config.toml
d_model = 128
rope_fraction = 1.0
attn_scale = 0.125
init_std_down = 0.0
final_lr_fraction = 0.0
steps = 4795
Each number is 500 + 50 x the weight over its row's rms, rounded and kept within 0 to 999. Layers, rows and columns count from 0. Numbers have three digits each. The size before them is the row's rms in percent of the matrix's.

# v: layer 9 attention value, 128x128, rms 0.19, rows 72-118, columns 0-63
# o: layer 9 attention output (transposed), 128x128, rms 0.158, rows 72-117, columns 0-63
v72 128:559505438511462460551541484482515474495378517474506503449454394513512486466502551572479485460444568563510524449510462501510511485468551472524527544523390568477503522506482479602476530477390401
o72 099:514528595435491482577466524515467546498538536516599481464541509557476494482473519489441485469502485546455513504484472502528552530496541405521629439520468431484549446594508570502592548640538474
v73 121:469473508496524474454489537543460477583580496540511543542441496494504527558453450436497463583484484471447421535456475510514446464515490453547505440417598413505493478432522409416512479491559524
o73 104:477557520539531424506417580554458507495502455572570535460457518484554489477531416550465497484549481519505479420420520549585503536545532601491470491484546554556535502484577473398375546418529490
v74 102:486470567516515506350493538511529534447618472512438461466490453457360435499516565490501520436468554491573541537549535496436548490467507537392634507536444532373510503574447564579569493477570509
o74 106:496552519545483431391473473555542501483471545479491530483456494448483446518467586399492479400538475473427467410539554506429453544498511487570512476537467587641536541522530483384488490525552465
v75 102:391389569571514447590556334558437517487466504496512536433456469493492486451468571533496445483486595515498470529492513515557485465457498498580431518498428531522450480456468373436489538478497450
o75 107:452498473446514517543507450557526454514452503523506585464470512483495522477493548451507560522443498480531493565551502463483497583442530585494424512498472440504584427491501453430516475564541487
v76 114:409459515536577482503542486607470549408610543522632455400505392464523417594513556569474534424508479488539563527570523529459536504522416471392532534527439569474513522486429536537529517481481630
o76 099:508543489453558465403522518545434515528465440576523521578510554573499476613509544528437490446410465528478467566518477447562449558503445571415624585475522585538484578438526495507544472404469491
v77 110:522518477431525473419481476491518504473613509484398497535504403485494420612540510438528590480466566398524524444480489480413505408461470540482501490553418517510496487456377575482511399383502561
o77 105:472451469461458489464552425467531497551536543546471426526446510532479397447404493475474567551459463459585549469586430518491466519454534610494547485434430436491513550385583495520502456429604458
v78 113:536506488517485514555569433448485511430440524509545500476492507502530595406574550468459534445561548496437518550609491459490500474439465420440525565575393547462427591456412504566430420521453457
o78 102:487560520484512534427571540546520451477561531499421532429509554493558482578569492528457510594531531486482454588558460629521515438557470495457545500558473462568453451492490523521472529464426470
v79 100:485547512559546487479499419583487488578521540528518479486588469502518482549464481442543554435464465506492591488449529573480515409546507481530455460419542553590526481437525487538532528553470492
o79 109:454448462554572493480474542531532419479530472433536528407466545432494415470558512463458465463446477583524555501509521408519496468467449580440457476613543464466514518430326410513425458485561501
v80 149:515471554523522547466510416542568507578452546522515494473630415481500561458499550591531517423535525469475525556491438501534463442535490433556546477431473556523511483515576489653456563487534475
o80 096:502453468430581540489499490502504536503420527471590505564547529536525545520537504520574496508498490453459472513464484567541451484430464547556539503583500524456527441461500515517481368429557527
v81 107:506426572485499424473465513497399503334620479472447453438467564474472479473527464399480569470496452501488474443485427490533464523519458537518441464523473459462489497517483562477493475508542538
o81 100:495506482462523488571521481484552502514549430483390567489513577526503519420561489500561635450437521436517370460457515463480446502465479500437495575531470557566573504507500495502446500513460433
v82 137:508500526567505464565575450516542508484419498534541440446568387465493523481531532612506462403552475433435616584531455504554411548539555471425574524453469597533488544552501446483427485485487467
o82 108:477581571471553558478493415443506456517474443522475426514499404546610496590555499486504509483459485515419492473565485582451529437499527528488502444570536467502500509543559382495529437569469427
v83 101:503484496497460514572482528437519532406527459418595546469451545501505444504514579503505594578552506543501510506572497496471559527361532529563483509556455543529509502532450481467461425537515557
o83 099:466533542534426484506502511492514518579507538522526512470529512482512446485469565581451515470598574513455552555469513473462574472396446472513416472394511562577577574571512582582482523444560459
v84 104:484495488450436518520476517502501478424494483557492442513484572618463491507507441444417468507452384524471494507533489523508508451489532526487477573505418497467528505502486610510576460524421489
o84 106:484485451436425485432556566545482538497490532493521559528578565526582540402469479498563509526489458525454566461469489537460553515482475507582393438424535493515444492562425360595451574479471551
v85 104:495418513481450573483519498462449491458465469494474514521538563473479530476520555476467462621494505634524438504567434526486544492410430470462569473533464528508432497509466491419511521546517472
o85 103:462449485528422474539446452488531605564512607504447489517564499545464415594476492505535542523525550490514516540540493584524510564527572567532493486494499543510451515544444468571615464532450462
v86 092:462574530503550575444485559467520497572568502465554528616542537509499517537490504538498543410561424435455490539441491631552554544440520445567536478396567468490466510524529471491536476544481541
o86 102:506529517490516468523597529433539452468424393573471477493477477485463535541545409440484536540507451484555504564481537539541579528561511534458551385509482512496590596457512522510513475499559566
v87 139:462436476563469477381536596521556493462665436481500526480393507528469446562472486488506543558454509535541425432420495410518489450518428554515519419530522451471558458507496499435617502509523477
o87 105:492555484528455460443553524539559492469557600544473487562512483527529473477475543491514472455426488491477535517505396467595553538468486556518460440580490631549517513535559535505526539487454525
v88 122:521549526458571544455558420484532521505442526481493485450601483421466469476542520536533591393521540440496545583536496434531502529535442388449543501452407538538488476569555480564443543535509524
o88 099:414543464503540493559493549491480499561529474476428531462482422542560570577468426469558512532480430450498484576502517454577429522542464411508470404483451595414587510507467531452469546444377498
v89 118:474429491534431472430466596487424500556510397518488505478390571519457445568477415532561479525466475608519395429466482508458478441465561531583488399535516419519477551494493485456494465482517502
o89 102:531427564492417550492536539456394546504494494503522466442540486538520434456505450556431442472518454500550483511462486469577533562467509447600527443462499455489484578476458515547450401543448493
v90 157:550595493507485485512546447462451491522368540524509452515534443419512540474535522595523459418562539428469632536527589458550425542517519477529510521486462534524490502526537573590452541477488548
o90 098:515443480406510578551660516461528512511516534497511482507546540424366516577598438430502519494543461510531362384468556535492511480552547493543472499530608522495588544484443542471518550421487504
v91 110:492462469438528427474483465529490505576548497521542579515473434476485418618480505545509620493436529556575454439366585534529504302517492457534506413507515472488530464442456454452508470420460515
o91 106:542511408483449453448492461449483516539468572586498494473488532596498394478417548461550622502431534512508523447440561579499412455439538452482444465445530481488514564545463496462485511509465506
v92 104:482497394512483458643558397558445486530338521508456453436492399576541578492526446479521494478516469490459557493457470544530410522514459567470415537528434477484560496378523418467424521545433434
o92 110:518499531475555597455543471561510544463450527364482546456523546543542500522387446460434506562504566582589507515494500484553567494534553451513424596601519461505518485492529533529466468485564518
v93 090:493455534525506516530456555535486517497522502605480455560501521435544483559470393438465485443450560509487523497415525580465539622602564537553410502484592442456548427385549508524438582457469427
o93 097:468531543479558549459460483466542512433433523498535533604469448518537439503576396528545533558507557392540520428444560556432523519465553480551483495498519489487547516492490488413535460470468447
v94 110:480521507499470608436432542454341538448444512538427459479493514546514593501505439510459438563438587586482403536580471574510507469470540482522475528526532449444416547445498533509482597550503485
o94 101:460518486502432432507451496466442421532517500568572521519494422533515593499489481498508516526503519534574512516537482483489455542522487505638533558512472602497385575489526507596415557609529438
v95 109:486483463519483443461468469494490521520535454516565559452522596487483483546494490458500604516485514529562405523488435402426542390537463505448549449463487520615517569492521494459533491425509500
o95 103:524561494528459536496515472480483444518527477569422551428544567467397515437467430467530500447544456426424449458504446571445522540485448538516482523413461639498468411500482481550595624539617455
v96 108:517572456561532504604542461507445491394583505473535391460471551568563466529486439479468608364509441499449615477539534520493455459557575586482462524521451492487600508511477544530476459503511555
o96 098:496470519456586563454520516538544492531472392502449493459548386529513555502529435582455489537446617532494530468489545475456502475488502448580442500486473517517553563504469558467511510472599529
v97 132:439475464533520457494445487512438502499600491470536551482502517491485438558417454377487579564475471499512443473422592585508516442444460508553450415432579437465523505421451471432424501500502493
o97 103:509483529458483502464504410485512537449487440489467508448464447516515430492475505428592379481462558516545445502511483469481525505466441588523477441469502602451575573406475524514487505508452500
v98 093:483503487487460428576430472525358458588399505571402464567441493510531594494531466469510403528461487489501449465530500467384398480486505514562399516497483473443439518424603481477513506509505501
o98 102:494506544486487515472407397581511518497493472439430476418454525509429573547570558515449439422460416553564434474503578523528413488455415491529505474516507460508457524450512443534571505480554549
v99 104:583565425492443518500444611401512473554395504530378453508422520541494502456508483494517373425528473474494510480477469518507425609444621530532500584531483496441520483507488518559498520510472460
o99 104:483542565518493543500441544496556553473558454535562420433618514494412544467457518506457398614401497466529538480420454549576543376419464416514529490533483449522459493495467486504534473507519553
v100 100:544457561620490471435562550516597515498561406499513504558513651578530433490437469502552538494482436507551454503457521432573508560519475483584494457423503458589543463576465527364489490574511475
o100 095:510563509484557445592518463521560440522438420506436436549584595424509483451443458525460512460515542524569512503596524511514478430505573397540477496447445498528496496435466478544450525429446532
v101 175:468484504458435532520495515478468500367485483510511485478440521532529578475558548456469455592438582559489412530556450457469585442430485526427523518608456499477445546476455578464586491446485403
o101 099:519651452492369515549534466463549602487489575542460574397459465522468548476406558505468456525550508450437543487453503499655557585561490550569573536490452537480459494537531473551449456505531569
v102 110:483440536446451470447401607461483466576493440461567504556419542437476540439468452432550449582431485538548436521475463455434523528531556534598450437502536397533478457460578430395498487456513450
o102 100:527475495523445548515479536525504586468520558535456450505442474501461488479642512560563510493504568469502511519498566485585534551538474485606583478497456551516560591436417449473502458535607399
v103 081:498499538441505585400575435510550495517481528553403495447561463461524580523566574545423552492563479540501531431559503476477565583555504434456492488523478453441372498585434503508426440514447575
o103 101:429480514493528493570439452493514440541486461468484540507597493482439456571580416481503517511463531529433428471555503584503454490507468589579514506458378502470456523518492509411476377457474498
v104 128:507562498362475563574460477440406460549418530485452492518478554499560562446499505376446521555489507568498424522518341459560480462468533497593481491472513435472488584516556445505517421565490528
o104 098:518503527523385515496502493512505539471542577544506508465522429494396515576494570492479458464472525458498491538501539511559497503449473488491457552447537415486532522523523405580621523505504485
v105 111:548528541467464541631539507410407491422509543481489526502430423509489545459480555542528530544487532536430425555588535446514514451474587482427535529608419473440554534509462477539530488425480554
o105 108:507593541508406612560553526565508495533513494517489519487449483571423460462482510465493549509450500481521520517418543528453473446567527452519553464521405430517476442483448517556481478495509449
v106 113:458510572475418506481515485474457507438441492538476470538385593470458570456547491441495381557507561434536506500559491442446502496438435463479584487540445571547365586528496520543444474512479512
o106 102:462446476475434472497437461487459510562575516509357398521575399462456594477471611428571496438596543513491497576399469491531535466550503475525567470522506528535463536486587524530465529489511553
v107 148:481437430580483497432546545563516503455660425491532461485459559571453435582511460437396532526540433507495463479503531489503551474471503555416521464536467461469508497556408518414556440484481543
o107 110:527518444554534463461457415507517515566463529428580564523483518535542483464602546569496400434390454451545495524534497490549458474602466522564440466430520490464543509545572634511521542562483502
v108 146:506450453529463492491560492511527493536545450492549569477423473548431482551503492444434524569511448602491430458463524498494585459479540516470518515539480460512527426446467446346553515454498486
o108 102:519504480535419521478519448487494527474480488531490435553521572542443480584499519560519429425493515620571583475515495505515506669487437465541524456436490504572457349527457582487467441483513541
v109 093:584519475420472530444528571503677482596419489550453531522459530503512534483520453622548453506493410511591549539542469445553507563534489481566569486440546529626550490597542373545520461556536502
o109 100:533478480485487546383501444552545468519570572624502458439487520464409601422436479547529421452494477536478562455513559525524477440555579531561460541527446459512470541558414455506466385580477501
v110 155:498515581472552497456392532537544524512578539462463533524569599497533474499461481579625481422442470473524495498448560614550525607506554450542527467435561538499504477500529510612560567534578531
o110 100:490482494494636504479518460466471408499462488411540611452399502410442508529534478548517468455481561457496572531537490529492462503481477452428439469461520518438432490473508499532431409493565604
v111 154:475417500535480524501457527478511503439627458496522574510436503568417468510498511502515485576464495583522435466500497464460607453440513530465540477560519421481511502489446513425578509445521499
o111 106:534582484561410514427529466487470506557533603532541499520603495538506570473511571448530536505565543501559463451621504456481507551455485501455552404512528538493535530497522573541501457556517564
v112 100:468477410583512450554513439606427475460573511480471509437529416498551517469532493410492525503554515531496546522515482553491428677605426502517509463449511433487462458454572464439489568523414509
o112 099:492530374371546491481512542609523415489545484465624492425513497421571464523574560519500524540459634514578510513469589569458475640532452492496550440507478512482512503509531484494564556452488452
v113 114:468480502486558497503546474497471525442406576483564517487609416496487448392560563507540412402566523500504472547499511412509502452457525438429520501572403510515454519538421559499488443510531542
o113 102:488535484529539488511548545462414493504495562462442449501433454494532588435542606532545458446511463510493457614494549703531531578526531440469505514520534479505450496415420538377558449420480476
v114 083:457529483479487524626441417536485481382557455523529540519456549524523435504511592543471496496470486476515498524492538443412564416407494478432474461548472563509496581499420444505558412438590493
o114 103:492423462431457452495478556448490546462546512489422639518578603528496439512558592583490488485582516451480462566515511451505449526538428487530506379550466468516529481472600536448499455625472482
v115 152:446427543557479453519502470534466508428600444503552544471456488566511426531512475485495549590498527564519436479465474452472534454451484554448482455589470469492519519404451541378540528387530489
o115 108:505535507599449543507506567507485503529472496561446530494496557503512487456560529503573551484522440546509475530561494443508524535505500495509518453458520435481491519534533439473515394537531479
v116 102:475465560493504499504532537509499526459552479511569503554424577501495465543495457541447450492498488514588560459535525505477532452484504569584511523526439455491440498514431557408549423510537575
o116 103:431525468538468435466466530463542509474451497510440543522431474416516548502524497457468454551468462429440509493545486516498487496494568576522535561371483419636491547449508631506494533582467498
v117 099:420488574487515465568521456531370514489482482524511470477471551568556484519534436425515424506548488488464515491481480495417508320490458573548472500513551477447445584461432527410543482500495477
o117 103:526451422488504489516518453521465419544544412494493547555541446576448488507601473400476552469552590557456500461481375514534558498483512499514513450551550454432425599424474509544523547485561468
v118 139:455446472506479508521486498513521463481516473483512588529427553527504426464478498470517470626394498674503386442485494412517566398542446544496451453498517417490546477419525482441510458456510428